config = dict(
    norm_place='pre',
    parallel_block=False,
    extras=['local attention windows', 'shifted keys', 'gated attention', 'value embeddings', 'capped logits'],
    init_std_qkv=0.0163,
    lr_head=0.0131,
    decay_shape='linear',
    max_seq_len=2048,
    train_tokens=1643000000,
)
Each number is 128 + 24 x the weight over its row's rms, rounded and kept within 0 to 255. Layers, rows and columns count from 0. Numbers have three digits each. The size before them is the row's rms in percent of the matrix's.

# layer 13 attention query, 512x512, rms 0.0772, rows 449-511, columns 320-383
092:112078127139110140151095146137172163097064153137164140086135113128119132139145111118074131167124163134074110113161149110141133147120150133117152145162121067082076126130118181131152131167146125
096:151172131136158121135149108127144132142129114131133104132129103122157107126129108135110125135122183144121121135118123087163154102126144088164126118137121109125086101163128146120123150200188118
092:122114161131161162115116091163114133187093141169087118122135181092126148131099147153153122172094104118156163097126146110136103123128145154131102106151142135149188182143132152114130123162112110
100:135124110121119124121137130115132119142144089153096108121107168126115119115068141139139165136110146126097108123081114125093116127119144106116125116174109085081132084073128137148130132107154101
099:145119104104157094138150144103195133127109141134113135168117131115168125124139184132113118107136144123114155129145157194130164144116114113104156132111153130105135139142134118084153132126151155
089:141132156170134090123110132111115062119120162135147129125126079157132092140156144110177091120158089111149174112115110133143146128131095128126117096109107146146084137142117110076152152136108122
093:155151133159157078167121162136121116182151108128111119112116186148167151137131161128133114100086123124096085103111164126140126138121146148143089114123174082125159116132139111081123115109126159
099:128121115119126090158085162127114156139106171126110159129158116178167131116148114139100080104144114107124162173101096108122121086096089139122134124175119128144157088125155129135099177177100148
106:124167131118122126145176118139123113121142141179107106098146129104145143157101110107160104122153123108180066108095096121146127169083118141120124101126161148095092118186114116102119153151141139
103:130169127119133098128133099174104116096130134064105139141123134123161082119162168091102133083109104127121147171130157106147111098135141121126166141137128142153107125105170125127103137119152125
108:148148141091132118155117174158059160135149115128115155114127109144142112164095138132113102124133113128105117127123127108162092155138089131092108099160130133112108096172110148101137153132188085
110:153150123153124154135106146139098143152119178117122103098109108110109090150134118145148187126152128117121129133132114125136107158157132096123128124108096152153162131153131114123123105119119170
104:102144120132129101108130153100121164172124097155109124115106116097154102135123177141108135118126118117123097080147104130105083144086119165108138166130162149105152123121103143163098141161119127
106:132148135121112132114115155121134088139114124121150112140138139129103119127149095114130165099124103135137126148123155153113117103124146082116123141134141179125117132157123145127143104142122137
104:062134137159124116151094183110169171156088123120176109127170113083165190162159075149141120141152101140163117110135117139144117094108135098159136152165175120113127108105166141094162131114119126
116:120121131048129164115130151134188097117146112127059107142143128130156121095146122094172130111144123117128151165156120176189132143069122130112119105122157155178154145157118071114145116128158091
100:110159123139121086087125143156106124138129119142107120177090102127130109137124104147183151117155127122152116169139167165125122111115129135133131157138160111149149073159108128130164129170146116
092:128149135115132133125128132085141136110176105153102151143152144102160126086131111120124085101097169120142081136113145097142107142113181119154145173085105131134104147115139150133101102123150118
087:142160135120101172105119127126102187123081141159107134114134114122141108119112135093103168125126101086098110106140109146127142146149128107132110121159096109090137137154154167135122166112151117
093:141109143133103115161129094153115141158124153123102128136106145123110134114168057088111161085108140163117115097129137084142110118140104139147151124130113164140108155121124109097132125152144180
092:108177072099105180134100116137117112150126134134117069172129120133128171145133178135143115114112137145130121090116112133102093126144154148091118151122170179131149131156128094130111141089145105
085:085152121121152106100103128165129127141095143195175159124127091098165129096139152110111140176120117153106103124147153139107131147108092096157102086165124110164162153082151130131097163132115118
094:105123122123129167093117153152113118101143132104178136144104104129141169144121123126110113105173112122171172160122136117107110172093167085108106121146109111145172126105133150112101128168106095
086:162160131147136123147146130148120103138127133163140155136133106180133135099119141119130111129102127163108132137149134139132080133056135108082114097141132141121164092100170133124097158130122160
105:155161129134148151138140111159110137158157145126132144131128111117142140166111117134125162159155151074153122145157116133119131139141122150131118149118152116151110110152138113136107131119120117
104:140128117097105155054150123160113135133136134116115133145113123136174122122059123116070132067168143120120164150097109137129114162114152133123163111154144107135102150140073087178121132097152121
105:143124110157130168103109135110124119111093064151106126086092132131125141174126147134138130159148110129108095131118144116113136135128100118108104132154139095123109142121144153183115111158117137
106:158089168149138156155111158153115175119140081107118108099134118098126152079113134169132157143141105109124099168125114161158124147116140097131116177132169185103164144089164108151142164117163115
106:095142108106150160112141150127165140149155130105129117161158108149115089124158072121130106141141132087099103119138129206132136120148119120118147083063107171117135093154140134135101099111164126
105:150146133101134115126115160079097168121140125149163102135093143142120156105138132128169100157123111139155162138114100116150124090100086132139129119069090096106128164155166119132149148112141096
104:083107156110129139125150127120121128117147109153104170116151158109142086146131139161174145087081100153104109119139148129118063126173149106134152129104161108145119117129134170068114123119125130
103:145086165155135136149155128103091131113161110143132118150141093116148141125146135147117141147151083153110093150138134159159116159128117085125109104133118138130092123171185109110112130117104114
100:094152164141132127104130108157121118134117171149108094129140192130100078176117116123166078134112086120105139130127084153088129101119135147150099105160167118169124138093129123123176125151116146
107:109150173111146128140155171126107138125139147146123202172131116102119127105112132112130147135105167103121125139136140114101113116134110157116129120148128126119112129106118128121103137060138114
105:092102186095112135118124132129157077142139131143107107104078148090133143114136091115172136087134116129145089139154115148119117182113117174142135112121134132172133142149111113137110097192163125
109:088132157140137121132158116105107192150131118124152105157156152108121146143102114150120167098104140156150122107107137115122112162119185125138117140141162072119140144153129156129123128147111107
105:143103106113125124147142067141116129138121140146129148093111185103103163142127138144113096124097117083125107140122113191110160192140098124110134156131138176127137147119127121099118133129136109
107:095100132180149108120123067147125138101124121110114107120176152133126127123131127128098100153161158118131100145132182170131107180132131089118142169146153115120133094157111119113160134137105144
109:144116153106088174129153123091094168151140136123132104085154116134114125121158132167126115174116167135130121157117121117105139125113141161124105136163125094157099148120137156114132132092160124
103:115060142084142122108109097128076137089118111116130121143121158134097116142119134114110154123122163097109158105159103132129128164111115151131101096092111168118129152128080148133128106142167140
103:146134169108082116124102081126087141131157093175124147142132099147121123144127157151077156123122147159183117125120130154140129140130172186114114096153154077106106092166115182106087128090158113
110:145094108168093133120119178075138077109135105174116146139117137148103138115122156139126141133133139097170133086125125136146188113151174149108107143121125118156114143150117100091147184134179102
113:157166147157132137138103127157125153164136154131137136135119135125096137117124085151099113116178117166151159068057127126144154120152131129114163132146096105156127154094125120189137104177096143
106:155113135123119139113199175118119123159118146125128134079129122147121143140170131135192159137149075116121149135142126118154130161119117121141134146066154140090130102149142184122129164119105092
108:151104112148073128141134091130126145139072158120118127165122133103115119116146091104132152147114134087157153100123115139144122125128144107109157156102135124105159129154148090138131145156108112
107:087147145129145159104173131123102155162073138119120128175103109106154150112126141132126161084111110140124098098080145132126113100149125125116114153084110142129142137116069120107123146096121107
107:100120095168167125101127106164133133118174105102118113167109101115116151104159116118133121143127167124131173145126144160158116064086106083105125179170161128133111110114153147127114113140135132
105:114168148137091119098103154064109083130110137137119144128123150126167116127138190148121134119161121132119147139108108106125122100120111143106135150096144099129149085130097108119130148102149164
104:114175138102111116149135123127143146123113147098150125131148116095115103149090140106102119143129162121101101104136156137119123146133134124103121128122132122149132131161129107181094153167152112
103:126129105100148118090150152144088152146124156194080147109120119127101089162105186142101122125125102137113136095108112146148129143159140119155148104151083138119137131133103117133131116143103126
105:124103068140128096098135125132147117115140112120071103102158148157089125110103107134150120128147067130125152085085165101133136195131145145119179155118140118111097146134134170125102132117109121
104:078131125152109072135081111102101104137128134135126107095064154118121101139131149109167156146133144119111098165125121153121089130144141154166111108145128134119123114134130128121101130168116128
106:120137148092118122136138097119188153140109124096156122157129118152122120141152180113111182164161126091147148133101141115137167127125099118118116083107094152080204124112163176073111132078122116
106:142154108106148118135161112091109132123095097119131141130113162104087151115135107160119109098101140138120114134142137104154091169142115100148136154111125123134111124105085130124106137159138133
106:150124109124138117103146092120090132193117131151104150097148120142161119148152153114143118132109106136152126121176094116146140137108138135116101124101096107081153099143108138102107113109144116
107:110143142104099167118159119084144126145128191137094136115125151091148133125160077157139127182148134140102116134122143131140113089101137154137101111085151137111159152148089119130124109134145125
104:119149121135126147106140147124122131161117147118140146137165137124133129117136121087150128156129116119105096156127146130149129147107117121160122175132101087118093109129093081111109141118150135
105:117118157127110155142072134161125099112070107129154117128139115116174108106169131115121112099167101109130093083108118106099123072125129164153162146150125156107106110120149133137145161086097158
107:144139141107106166124143098161106095125105126128156171097166138176077125141120104129098087118171147159110123098106145161111168153134134134124113095148125104132120159137138119162106158115144101
106:101125119135141135111120153122117106116122158084094153127125135138185084113190145122171109081132121138134110160171115125155158166160121161065140156130093091123160106132136135141134128117121122
104:138083103122158129150166089125158116128130138112135165131142123127137142104114127134159137088109190159133111143110090140153157116139094143073121074107125156174137131125115144118127162146111108
104:098090134117131144120144132108122112133139138115144119159119143126154161153100136120120149144110150079117162123120083118120113133163141116139140139134148157136076143128148122106121049130129150
108:122131140162129119139137138133124120113136107134107089130121141116143129126128123135135086138161117114116121075133132114111144077153133180087119140133112135134140118122104095173147109108149135
# layer 13 attention key, 512x512, rms 0.0758, rows 449-511, columns 320-383
107:130139171117127139110141102116127159141110126139123114102154122136167139145116055124081100113120176113119124154127083100143122117138153150138126140113086128107127122155118133154113183134168159
099:105122130091158137149118119109129116131124125127125100086149162140185142143104122150105134119172138110127136151117109106138073101125158171144161123136149113130136095152162139129119175123126122
100:093138129132130131118113155118118097124139111098192121123151160121090139119124160130145136114117099137171111119127132133119124147123128111129133145184126119105178155135099102157118138140107090
103:115100122147129123141105104089126156075183131151126107123132142115126115159138111140094124130159179067103104103126114112137147142137128122136173133132118123109143113123140146145146108148142129
095:146151159149125085124131131106146112117133140129104155127100134131134113134138159118121149116148146096172088081175119176113159132132100177152108070160149112153066147121117072083125145129145168
096:114133144102142121134165135184104089106174128091105102085139141128145134114157101152139126151103146109102145120125167118142129084143084140125122164108146148100117158120163111119162111146149110
102:143102180097194097096109135132161196086114142103143117099119145166132144119147129142109103134145140090106114085125104161087113064116138139126119090170126137103138130160126151107093142154138129
106:160113113091102157145135125119140138149130117079091147112124130114130121094120069163080098143147109135126117168102120080168120116120141095133124104130154098157113130134142157112117166137107129
099:107105123119090153119101145159150132180119120133117098185121134103155178133140135123132163137137166110110162127144127135095095118153118128119119099123140162108135151121175137121131136129170166
096:148130125126137147130156099096139133130147121083135148155109147085094128136152120081158123107158115094153118165140135157101128108100137110114151163127165161122135132121129098123157139094112115
099:122125136148140116136105169123095133153165125153110121114113154138154124179098161121113110131157103158090119124143117138120118111148097076111095117105117138118125118124139133154139151129161121
097:157120107076109135166130107153150173162118133115145137115102125134123110117094127147121138079129132147085123149138120130124110125103090150146108134102099124127158158095096134123177157111123139
107:112130084148175161106105105117104175115150164151117145136138113139142128114131105157101138075102135143133110109150103107112109138146140147124151164131154152149170193206134109160140098139141149
100:090135135156117145108123153150141133172146126177122096097124164107146083145152133166134128117160104136155153120185125113140124134136129134126134093143123125176161153129140125119101139117106117
104:141100176132176166144143146127157183126110142105118123092151127165138119144136100140147145166118097130147156105133118119111109119141123128141155100139116101137112108104083174130130139144152126
106:151145137123090168145140126135141156140127074147152126127133132132123140090127132114136123151120115074149153132142133181112151133124118105155144102135173150132123124130123064153145137156146102
106:145131171116127117144176110132127119120120121139125139148151101100101175136113105151130132131075138153096133134122097136101127106087107112110168101149160123149114107157182136123123153129167141
100:097116133129148107168055085120131139127151121142177114115121109138119124131134125132125138121155116120101130102145112151140146125139116114134158149135121102101146112129142133159125096138114133
097:123136085140131121152092092156113129137130120142141137134126108117110121106151170126132130130112099119159112144158127159146102146149121137138132156153147137147069103134094135154148126123123118
093:136142162115158138110129121115143100110114163125087142135134136129204123130141138136153110147162134104141112153083132121104085149133137137138133113103110137095141088152126124106156120120113148
101:107094111143096108149126117138107133174118135147114135143132126093135094134132171113155155140148116106131142131131103138069147168129161089126109138133146106155151143139105139106103138159094111
108:157148146127120109122094150172103139144145131083190146146090130128124103141104153127125115128175111120134092144116138166145118149129139132135133126148132149154131146132097112119144113134151101
107:117138077134122155138116107148085141129117117139151146136083102132160129129113114111116151091148150087144140135118153131090104148124151126101108109128113142162155132073097126134114132134090094
106:116102108130100096100146167101146089163131156140129132118132141135151140150090131155183080147142115110145134121159109151089107089115109141114116109092146143100151134142105146160131159116088120
099:113113136137123120208068122148116123113138121140136132130153111103163171121116133114133131132105113128144097123151175115139115110110143118132127140118167120118136133093132137145118131184138078
102:130109138107140141105121143097125112113118124115103127143099168146138127111104137096118099112147162104149125151106102099125094109138102098106187081158144102118111084126088147137113109142148148
103:119106125127131139147145144141117131119124121110102148079096128156139144103174115162098106149098108131120119104153136133165134085189126104134109168125147132127148116138140124125155119110119110
101:151136136117125174109107144169140109121148136114124092110154072112182183169134098138105109134147161104074114108134135168120140141110137082106104168090136149142131112155115097130110145134136122
104:149105140146148134097125111129175175132133152102114142116135094185140164127129142131094078100140100137088102099143125144161159134074143124144127103137102116157128113125144129132104151144116131
103:152124121137104169122122145079154103139145068144190119131103123123134182103160165118085136080070089146111111091129126095120147126102135122169144148108157156124158113197108105147141163165089142
100:138142084100141122110126130102105114139111076125112143131164129116162176135121118145172130133115158155078112108143152127139093108137102170149130106149152121076138121152097160100113124084097140
106:108142171149132123133104162141124157112161155131178101143149121126158150162130122130118117189149145125115117161122100138131165125109104152132119121109109108132091102176170120174106143083117130
113:146183140139093105128137123175159119144120124132113128118150086140109140105121135109174129142105143178062138130114127163101126159130135116133131167099139122110167147146124099101125082091116166
100:159103175137136145118127154110130150170107098121153187158089119084149114127138120138133120142114085127136096148159161149120136135098134133169115097167149088081120156126094145109124065118129144
105:094107148139169125121121175121122131137108150139095081160126111116149118127164130103149138169103128153134122147110120123119145106103136149147180147137136159075105163112140101135118160142079147
098:120111117120115130112116107187122145168117149146112144129117085100100117143135079094158109116105074123153135129136126100113119115124138125107147156149084101136126135113114130158118117146140115
102:084145139123120146099144106087134165128155117124155180079099143132131078105084142126149092121137198119113106118164085142105103134144090110139128096134112101135129135082108095092113096115110135
103:137115137098150093140115107135114163073126120126121137157127098113128153112141129150133166119130106091157071092136191103148156108188133103144102103158118105106121113132108070127133148120139128
103:130159142135090151111164092153091124109137103164087106088122122125102141151142077187131167152138159155141139138108125108133163117133116167094156109135097173146089086127143090157137148159173144
099:123124152140111141157115112130117165116149082121152105109139136145091167107142092145132122096123119122150079132095149107142135155113152123095157149120124124076098115119117112123156113123122187
101:141173175091124165108121105086108131143125114129151160141165120121125140113105114145120171119108130120161091121128141141137168079096097154106126128131112122108116130151112105162109114143144100
105:093152104107095136108133120118120113123105165170126100140142074129120133097133157106093111123186176121164106160177157173085164123141134090104103136141091103119165123124132125127155123150124153
101:143129143106140095105149114100094105160140110163139105157101124093143152158148135197173135136176110169115154123129123112085109112113123116139125135149108120127165131084122157125172120144117121
105:142154144156105116168114103108142138166125171123130089136098155114149154118131134121152104147117160128137110132144157136128133117137107127102148110113148117138138117126151117087085171166132152
103:100155145122181156111104123146131161153144108106160123127099097132111131114126132105162122140064113154169093119120135135138112137111154125113122164123135109110110158135127109114135125097139127
100:113122127065183170134123111146149101103096148093157102095125164139118124120135163108091130160107134100116143149130127143103118128074153119153147109121126153165089121102108143094098139120129060
105:137083106153094135099143123151143122106159100153135087115132139089119139147075167134166081117170096140124156124090153141139115090139100130137087103156152098118151144108110128087108135112167129
103:098159131150132175103085109121087114148121131101136144138099139137110142141150127079180156122097081160148128156113141130120135129120105101113117155160143161114159091087104160172111113099150107
101:095129139160125137153172106120108159147141147127103130128135181148161129148149149171127137121115069108106171142113128106093133135161109070146134138148122141088115089166152123128102081086132117
099:154156071071137099122141118065147121157159120105160130119071167128077126130152188122116139116091132129120148101131118129158149155177102088145123144122142118147132146073112112134097135131129126
097:091187118127089135122142090099131143174118140129117125115153151099096139164134136106177147115138148123092139107129148118097146122101154157126140154126151095120161144135147143129129111123117126
099:078107150154133127144106116133119144113125123095128097152139125148083129150127129111162188168138083105127129146150128094133144098156100151155106130145087112106155150136154133173139168145113131
097:127128146120103108115110115105095164126112139143158103135161121153135113145178057128122150091161142131125089135133092138160133143167128127107108125120152097165157141124145149112116116100124102
103:086138109130122127117092128104129120114125112117141107110139100112076120150128108095143148168117136135109105076109104125151117167133111113201115134136088162090106104186111139110152113117157127
100:102124115119137093171105136106140098095079141165129118120079113108127107110133131120131112106133111162131133116136142157121098153127113124143144155116128112079163139111141124144169136116117094
102:112145132087109152109103127137152138176114137135155128109115104165109114115143135132122117127121161141122136117099162134118105137097154108152114140142080143149125168140122135115107146131178110
098:130111124131150110124107133114160162132113113101142141123030095114157144141129140126128172124138101135155134123160167132133085152140139115149097147124153149137109106130097118092162142109171131
098:156081145186168141197108152152140124138125133169182096165109137121098122102188147167093129102130146113120120143135099129096136092117137140195137147129107152150112136110121102118107136132130165
104:114115130129103164140128125147137107111105105146113136172157097105129112137114140138148135162132119140124120091086116139143113082121116105151105158122104136131080180135133118069103106110139136
104:114124125141085134131141130126150115171083142111136102109113095129171123139119132113089146136129141105142089139130123159125093060126151121122136147127134110144127101148120143115139143091132136
104:140153143084119141126154121111129092152169102135170096177122122144095137122157141107149122070134110153130136115131126136157158146128129111099128098124110122115094149114194160175133087140114116
106:139124118134077096157131147108149121087164121152117165147135132122125119139150111136132128143144125078143117184111112088099103099131129151121111117123184105175126176106093154139139110150160113
101:111131078077119156139102128125154170126081116131146140112141132158170166108125124144143136159144134125133109103090110138131098128153122152113155101085126105132104146151134177135077097133181163
# layer 13 attention value, 512x512, rms 0.087, rows 448-491, columns 320-383
094:109123119170092125097123163149124119111129133153113145125127106161139138098069122096136142169153127098118125125124120188112115137127112121115151126146123109108133139161174108093125170154138122
095:138144175111128101119130120165137123137122146150091122129172117135093111062095122150126106113177072112119140146093136104139184120127130150102129123106144099134141139147165109084118159157126150
088:163134137151031141147083118126153141133101140123114142148134151127108159153091180162114108132189123086148191144077089110113114142137134132119153166131160156138127124097160130076169106150156155
097:086109122117133161092148138109139119158121091119085152128141130137153111148105088137156141119142137156162136117111133116083105142145144123148096159103127104135144188111163151159151133083108163
097:150094143144115141120132133153127144141135134141146119117116188101154069128143126155169108140122133137122125109123118125127106117157108130107109151127095167108103121141120153095129116105093096
095:151128097105121137132124099165117125145147115082123144145143168116185127110158118112168125144093122165153125137140131156100111136161097107134150095144102155158157139147137147148119111140106102
100:143144127100105144147155111152116127139088101146124127130124117107121162157144105084111100086130109089143143117168165101121130116124114146166120123137155116143103134059134101141142086108133079
096:129080143150109169154125134109116161122111147112141141125147151183124076123146148127126119116135109165049099120136090112103143138128112111133157096138185110145125176166109071098150107096128143
093:122132103166130133118143127134125127108109132173137161152104147123124140122110127150133117119142132157102139086085101179156128113129110113166132123154126111103081128178102101113106138069116125
098:110114096124143114116154135120188111138150103130089129072111158131100116107190150104154162158119128102115143165125146087113106147159148119151142148134113123116140110128105159145093119133142133
096:121126138155138106140111136125122118116122117149147081107112161137124091076155115111195145091100116154089145107151160121125129150136078097096106105107130097150161152099109098156100162152182162
089:095092151103170137122130155124096167119094105130150154116106129159117126123129118148099166131129148162121155118137163138123164127097108102130118135118168132100101106170118110124095151101149156
093:147144093116106120151109134114147162144119153138097105178153102117178123139122113158100118140144108137136134087171125130158101113129142113079148115088115112137158116099163160111100174122136141
095:114106133111148139118121070112103145118113124133101136186139114155102098185117120161116139132174133128081148134136103091153172122135094149179105149143155174134136124120104149146094138149127174
096:181152118100139121127102138093131126170090110139128119163141141129136161115129098122097094139119108116120147110144124151091132124123161088133126111133161178167128135106134197085128194172117125
095:145150111130134133106099127162125157152087115126096139148138154161135093131120104104114115155157130110107139118122131169147095120101149127144153133123143143150139122144175132110163087104113104
097:144127114109129135120148106185107154183159154176093104153098195150129083109134118104111139133158148108095100159135121111163114176127111121115135129159120112167139093114096101118112100099126132
095:114119127138136101126107151144144139184119117144128112126123111101161136112111137108145124146099142136145129134141135138141138134125177123121141140179094191105178114096118120111105096080127094
093:076105135133107133109105131074104109121137082147113120131114071096125140097108145127071108108167159113142135167092135118092141122114126131134101098108148124150136136135098176138106116146147127
097:130127101170127147121117138121093119145130136117108145138164114082115131069118121115128110135116141113078108152162106128150107103131114124119110120151120136066116157103152161126098134109124161
097:138143118104100133131159126101117165098114112170164159133108100131113109124117128145136118115156145134150108124123145133089111125130168130120176116120165124120120131128115157124163124144129146
093:115151099133140128149132104143128146167127129123134070128095043139129144124136121132105100146115137170150165147157116076096134123146148153130136161147128090096112129107101154183099123134146120
097:135151106133071106140111134151121130097109117118075105144148122136111108130113110099146094122142119120186139104136127113116107108142078118113114099152103147109130092109155120110083135146111129
099:124133118135119127121145109105122070132097102118151127110128154137117097103141130161148130114144085133155152161148146182163059149132139120154167100111125150132192080118138146137153151136111098
093:162102089135165135114130159150137117112139162127151127138165095146139149133130114147088112101158119142142133126135171099123147110122120116129133118119139126153135064177100145115144087117112104
094:102122118130157152119136053126140111092145132159155176150099123143126115122145097128102151110099141087120129097142142143127125133174102136120176138135135094140130126132109129128124151144124181
098:116157149102124087112095106128144139134108116120151141155169107079096117121101116164102142138128120130147108128170151139119083142105147140091155105135116109065159118130168140126107150094164110
098:163114157139160170134123144099130137110139113106114129143146149145145122158109112145107193140127165153136113156144149072117110154163144184131138134112152104116120151168143121116116100133106138
095:095166140138118134100081151148151156149134116136104148107149175148151123112122087178116099145118142123136111056151126135139152124152073131124130139093078156148128143110147109123121092114132132
095:119151132112073121128126133187144083127094153115128133082108122098136067147169131145145102135162164147121126122129148138153124140138146125168131133108116106137117122129107149117132140128123099
097:151145136155105134103138136128119150114145145109161130110109159101114126123185136174092174135150090104133146108128120133137121126159152121150113100120103119159119130144149133170156092136126105
092:111121088137136142121113165110125126077139109120142129160077140153090107087122164131087088135118155108126143126111121127126138116147132128135160120131137152139135156130159133080150125090125160
089:121144157158121124132115142124139154123121129102099153135174070124101153150140114168110139122100160117171115141159098112153108141161107116164125121127098163137136174125148133105112151140144118
093:134145130081128123146133107143136104118099156093143129133156149098098137137106120103089098142118142167157140119175171122141125141089122094097148159099149126105154147118088147095146152102158131
097:117153154122099110134167158112127164146114089069143137138146154143070112179097151103142145152163114131103130123135125137129139161160120099121133121114123147143079150119143174200139115089145134
103:111147135146120155106156175114140141124132126118110102132156128153141116150116157086146128142147140095140115063138143138140147110138142164133096137118168136111118133123118178103138126110099112
094:129170128134129117106165134112173161146156135139136132161184115161175135094136126106115106100172122117131145101136107130182114148140095153100145129134144148137143122143148097085128140169102129
096:105130124166145136100134048112082095086083111161159131128138141132180128137117111155113110136153157100191115084093116104110116105070110084113131140143116136101137131077116132118130124137102131
092:138150102154120145157148134156144123154142070092128169157130128086079165158185090111168113149149131118149159171138107108130120064120113139114151150188105091126146089136134133124112120133131137
100:162163173124148174095124091180143133142133133134165155172119200100150136125158146170117103141129136140086119090110133138125137106107135112106108122101142152150121118134142131148117159121139109
094:113137154090122137077092110123152071110114133082153144131126131116155114114114102106158147095093119142130128115099138143152150131133101113126105128181132122129146110113117133107108132091145064
091:119145119121137094135095100158108083121097121113083182122140131113151152128090150109120106126092149124142142114111099162123160102146111128128119160120094091125139126120150140124147141130173116
096:099113104151135133087170118106129101102089121117115078116129138112134076149122132145166149175167101059109139135099084148104169161146103112148160129102115129107164165124149115132119101104137143
101:136106125168113145120088134136096108116142140129115095090112100113095093115107133154079071132143151130156120124114128086120139107131120131122152110138138118078132170115126109106126100115148115
# layer 13 attention output (transposed), 512x512, rms 0.0771, rows 448-491, columns 320-383
106:120186116083195108117145124180156137142169161111140124157111147110119107106140140105116169108146146146133119130149139094130186152063115145122145110137148153160071163100141112086136134159110171
107:115103155124130105118167160158125120135118132102097132099104125138123172181113157135134181117082127106142118158110135132112073111145069129103114135124121149117120126069105152118118140083120108
105:159142103109145108113149129122075097084152128131128110138055119071141123088081136122130184136075143133120082106109161148131144126144163147125149155116117116118112118175100135155160137105142099
106:123098034092175109136125101173149125069140127134135098078150119157157152159064092090119136138128110102077101122127171136143067091097139145131154127154123141146122150157112145164082116177155121
105:127132120168175131164111163125138133097112144132110097149148097146136113116123115172087157117112095142118128082127113179170165166131153091112129119122144123162141119096136140130095178120132081
106:099150148115096090128134142126132128125130115114094132147131137130143136130126177157089158106157131101139087116087108123148148128150162124150167117101099145111115109172107162108164111119138144
105:169111112102128158127097127128125124118110096112151115154138141133101089146116181103120129135121131132133144160098143145171129122097144077117079178133093093153126083124125145144114121087150132
099:068173172135103126147140157100119093107151138096118148112154098103098132124132092161168134155153130112154141083117128140157147161114157116132143109138105105124157112107161206096160128148155099
104:088127123095126064117111081115073133095147121109142108160114133188134142151150128085163107181114119103081128121139160123113110200148153125115106132108147136130138146138117104122135102132091112
108:153147138166107131106108070158179118098094105123114155169148077141122112132112112095119097103131093115167162139112122141133146099154120108111124109144123092117091140098164116127112141119132151
109:113158137129145160092151098133112114126158102125166128106098139117107141106138118143119146140162128117184097119110162114127106106138120116138152125106103117094109163157095169121105156092128142
103:122148108141161118119126074162131147156122116160100103152162100117128145122137111095156150149136163115156119135088157123102137121125179129084120095120108122130100130165138139111146119150098095
109:135130145114133150101128146157134135162096115096144132166114133133137110157155119107126138128118150118091098118113152147132199102171150137117105144166079087136134143093109159176130126152153128
106:125135106083157130158130112118165205148141117128161105182163105111106104107089127142110143141126132107108102122144168136150121123127078135117136124111166118096145163131128154133157137117119179
106:117122130121152125098148147144092184135119121146153129157111160098093144149143140144162138121078141134171145140111115133134098108167149144143123143113136123139088104138151104139124096087138187
104:120112171118119134125108133127140137155102133146110145104116126157120161143105093122147132116108092105150139140158118143123102147159130102094111105159134133122170133095141107136117129136141094
102:113140128108199151125095095126068146140114104160134143122126109143108099132133135080150116145137087143118154112100152132101135170177166088114166119157129130148120124140157105135141111110118090
099:097139117116114124078099126144143114119107140125156094160133133147070090138162133139106139136130154126104167075106156177169145113131123140145116122108082144123139066117111068164160117120139178
107:160084156056165128124168170129173127146118123109137125140147115133130155127131112090167103098110146118148110058098100100137111139143129122139113150108074124136132119155140193081122148130059106
103:117085129129144135085101116106135115165156086084107083139145092154152138123135086125133113140138145156124168131151155104136121140097067093106148161130125116106155069167140110129141095119145115
101:159115160151145120110124104113164144121148154108088146111103147096160126158112120183148155137158144111130105121141196112128154135134130092118109132119117147130141121117144117120143123137084147
107:099110080162118128118120129136154085098122126118119112113155119137160105160170107161150157108141120135125155154134107177134139149110162093148163154143146142120172096181121111115122083110144145
102:143085144139135161122140161134135115163127144151147094123114114111134137097144136143169168166133168137090115156139136195095128108137153146129100116139120118141129154140154144175097144132157104
104:095145107102136135113104153125125140135130111129181152176144081154128119122152073145086113115120118122091139109081158145133117126097148137144145161121117119122126145151152117108142093159140093
104:120138108112116102121126136123121124138110093119106134141048101109098140134079166109101183136173123093121141107159143106172130169093104143159128114126147120101107118119134141107120148139142136
107:114094088160132156093122141155126136123158109125149144147097176136119159124142129089141131138154157148153129147130109123082119120113116121131098083097136097082180112123119138083145128087116098
103:110163097112119154134137142112116159138148139119129131089072145119126135091147109129166107096136141127119161130109094120165078171130106091124132116118148140122135124105134098116098092141106125
105:125117114095120107131162124163175169102156125177131134146149098116143151138162138119132114132160116146126104098167106108116102111095136133092141122093110132114137158057127123135150101168110200
105:143108117138096096138151157158161173101115127074116153120143103158109090108122122154105120170146137156134160129102172122144158143113132097132153066130124107198089137151118123123097123155087118
106:113113119138160157106104112134121123150159095148100126155139138131153150137125102147136126158152081117139153115150114144101120130142169076102105113123122126145124102132109124118124159122135128
106:133097138163125105075069134163154161105116124128137101100149102121151148136115092094156143086150110129128087107135161109132094137142094101140142121143127134123124133097140117098145135093129131
104:113111129112137128143096120144136130114126081159131151119149105156119124128148132078124141147113138119168101091113126130124111141129120117078096151118101078124109164150099122124128140121124107
103:117107124144143097099146131129147117150171106122154128078094146129135126152129099149107124135085090108096116115142146086055139124103127128114128139111122114104148110152169101148148133134060100
107:113114145155117157127115125125131130152084140132157128109110121121132101080116142097156133110096121161150100148092128148089135163116110111139094105114074100072147095112127137113107156120141117
108:141089115185137139203126136120157157155115174172120139118168148121166116127107098100101148105104138113114093140153092135133171112138136108142142100107127120131148130165121112144135113126148089
112:146146082137144169160147099155144091112134129143115069128105160075101083137149112165181126133122140151104130111126131133152151153113118130138139137103107118115114123145123112117154110134140108
103:119164096065169143137129172128149131063110137102130112105145126112136119106140163149159110130106139101122143109114146116121115102134095188108101085095156118129109147093134138087131147112113118
107:115107134149158135155129157124110139127132157135099135168115139141108125100128144120118112091106130173091159091177139116108077113114140135087113130090136136110129129203157145108174140123124128
102:162092120107115112116143112156128125128118147132125132107143108094142117120108136121156138118150147154136179122135133080153131175135142150121115115086122106130147053132093152170132115102130082
107:114111115095168091120127141133128174120181160107104091126125163132128139123098135079103130085129138109093132122144151128134108107141149171141110133089099096120149119143084136149114099147135074
099:161122123103107108130131155122146094169072089157142123125146089146123107111146143080133143149132152132085109125134132143110128124166135107134120130108141154104108169118126080117139116113105147
108:168167103154086160112176117112161158153145100140148128127086134125112097155107078154155120109128155135106098141100148151124086144094099175108143121111120146171136121094142116126146134124148124
100:127077155146142114089174144116117144124156090168138134114092100168143114169153169161109145123150181130138147130117125159143122126141148106103113137078161117130117119134127134122140136117161085
108:077124130136100109106169097105135080105123124125134139136166144077140108103102163085154132125116150117094140125129115153114110124130164130144153113125122133135124107115136148147163093121110101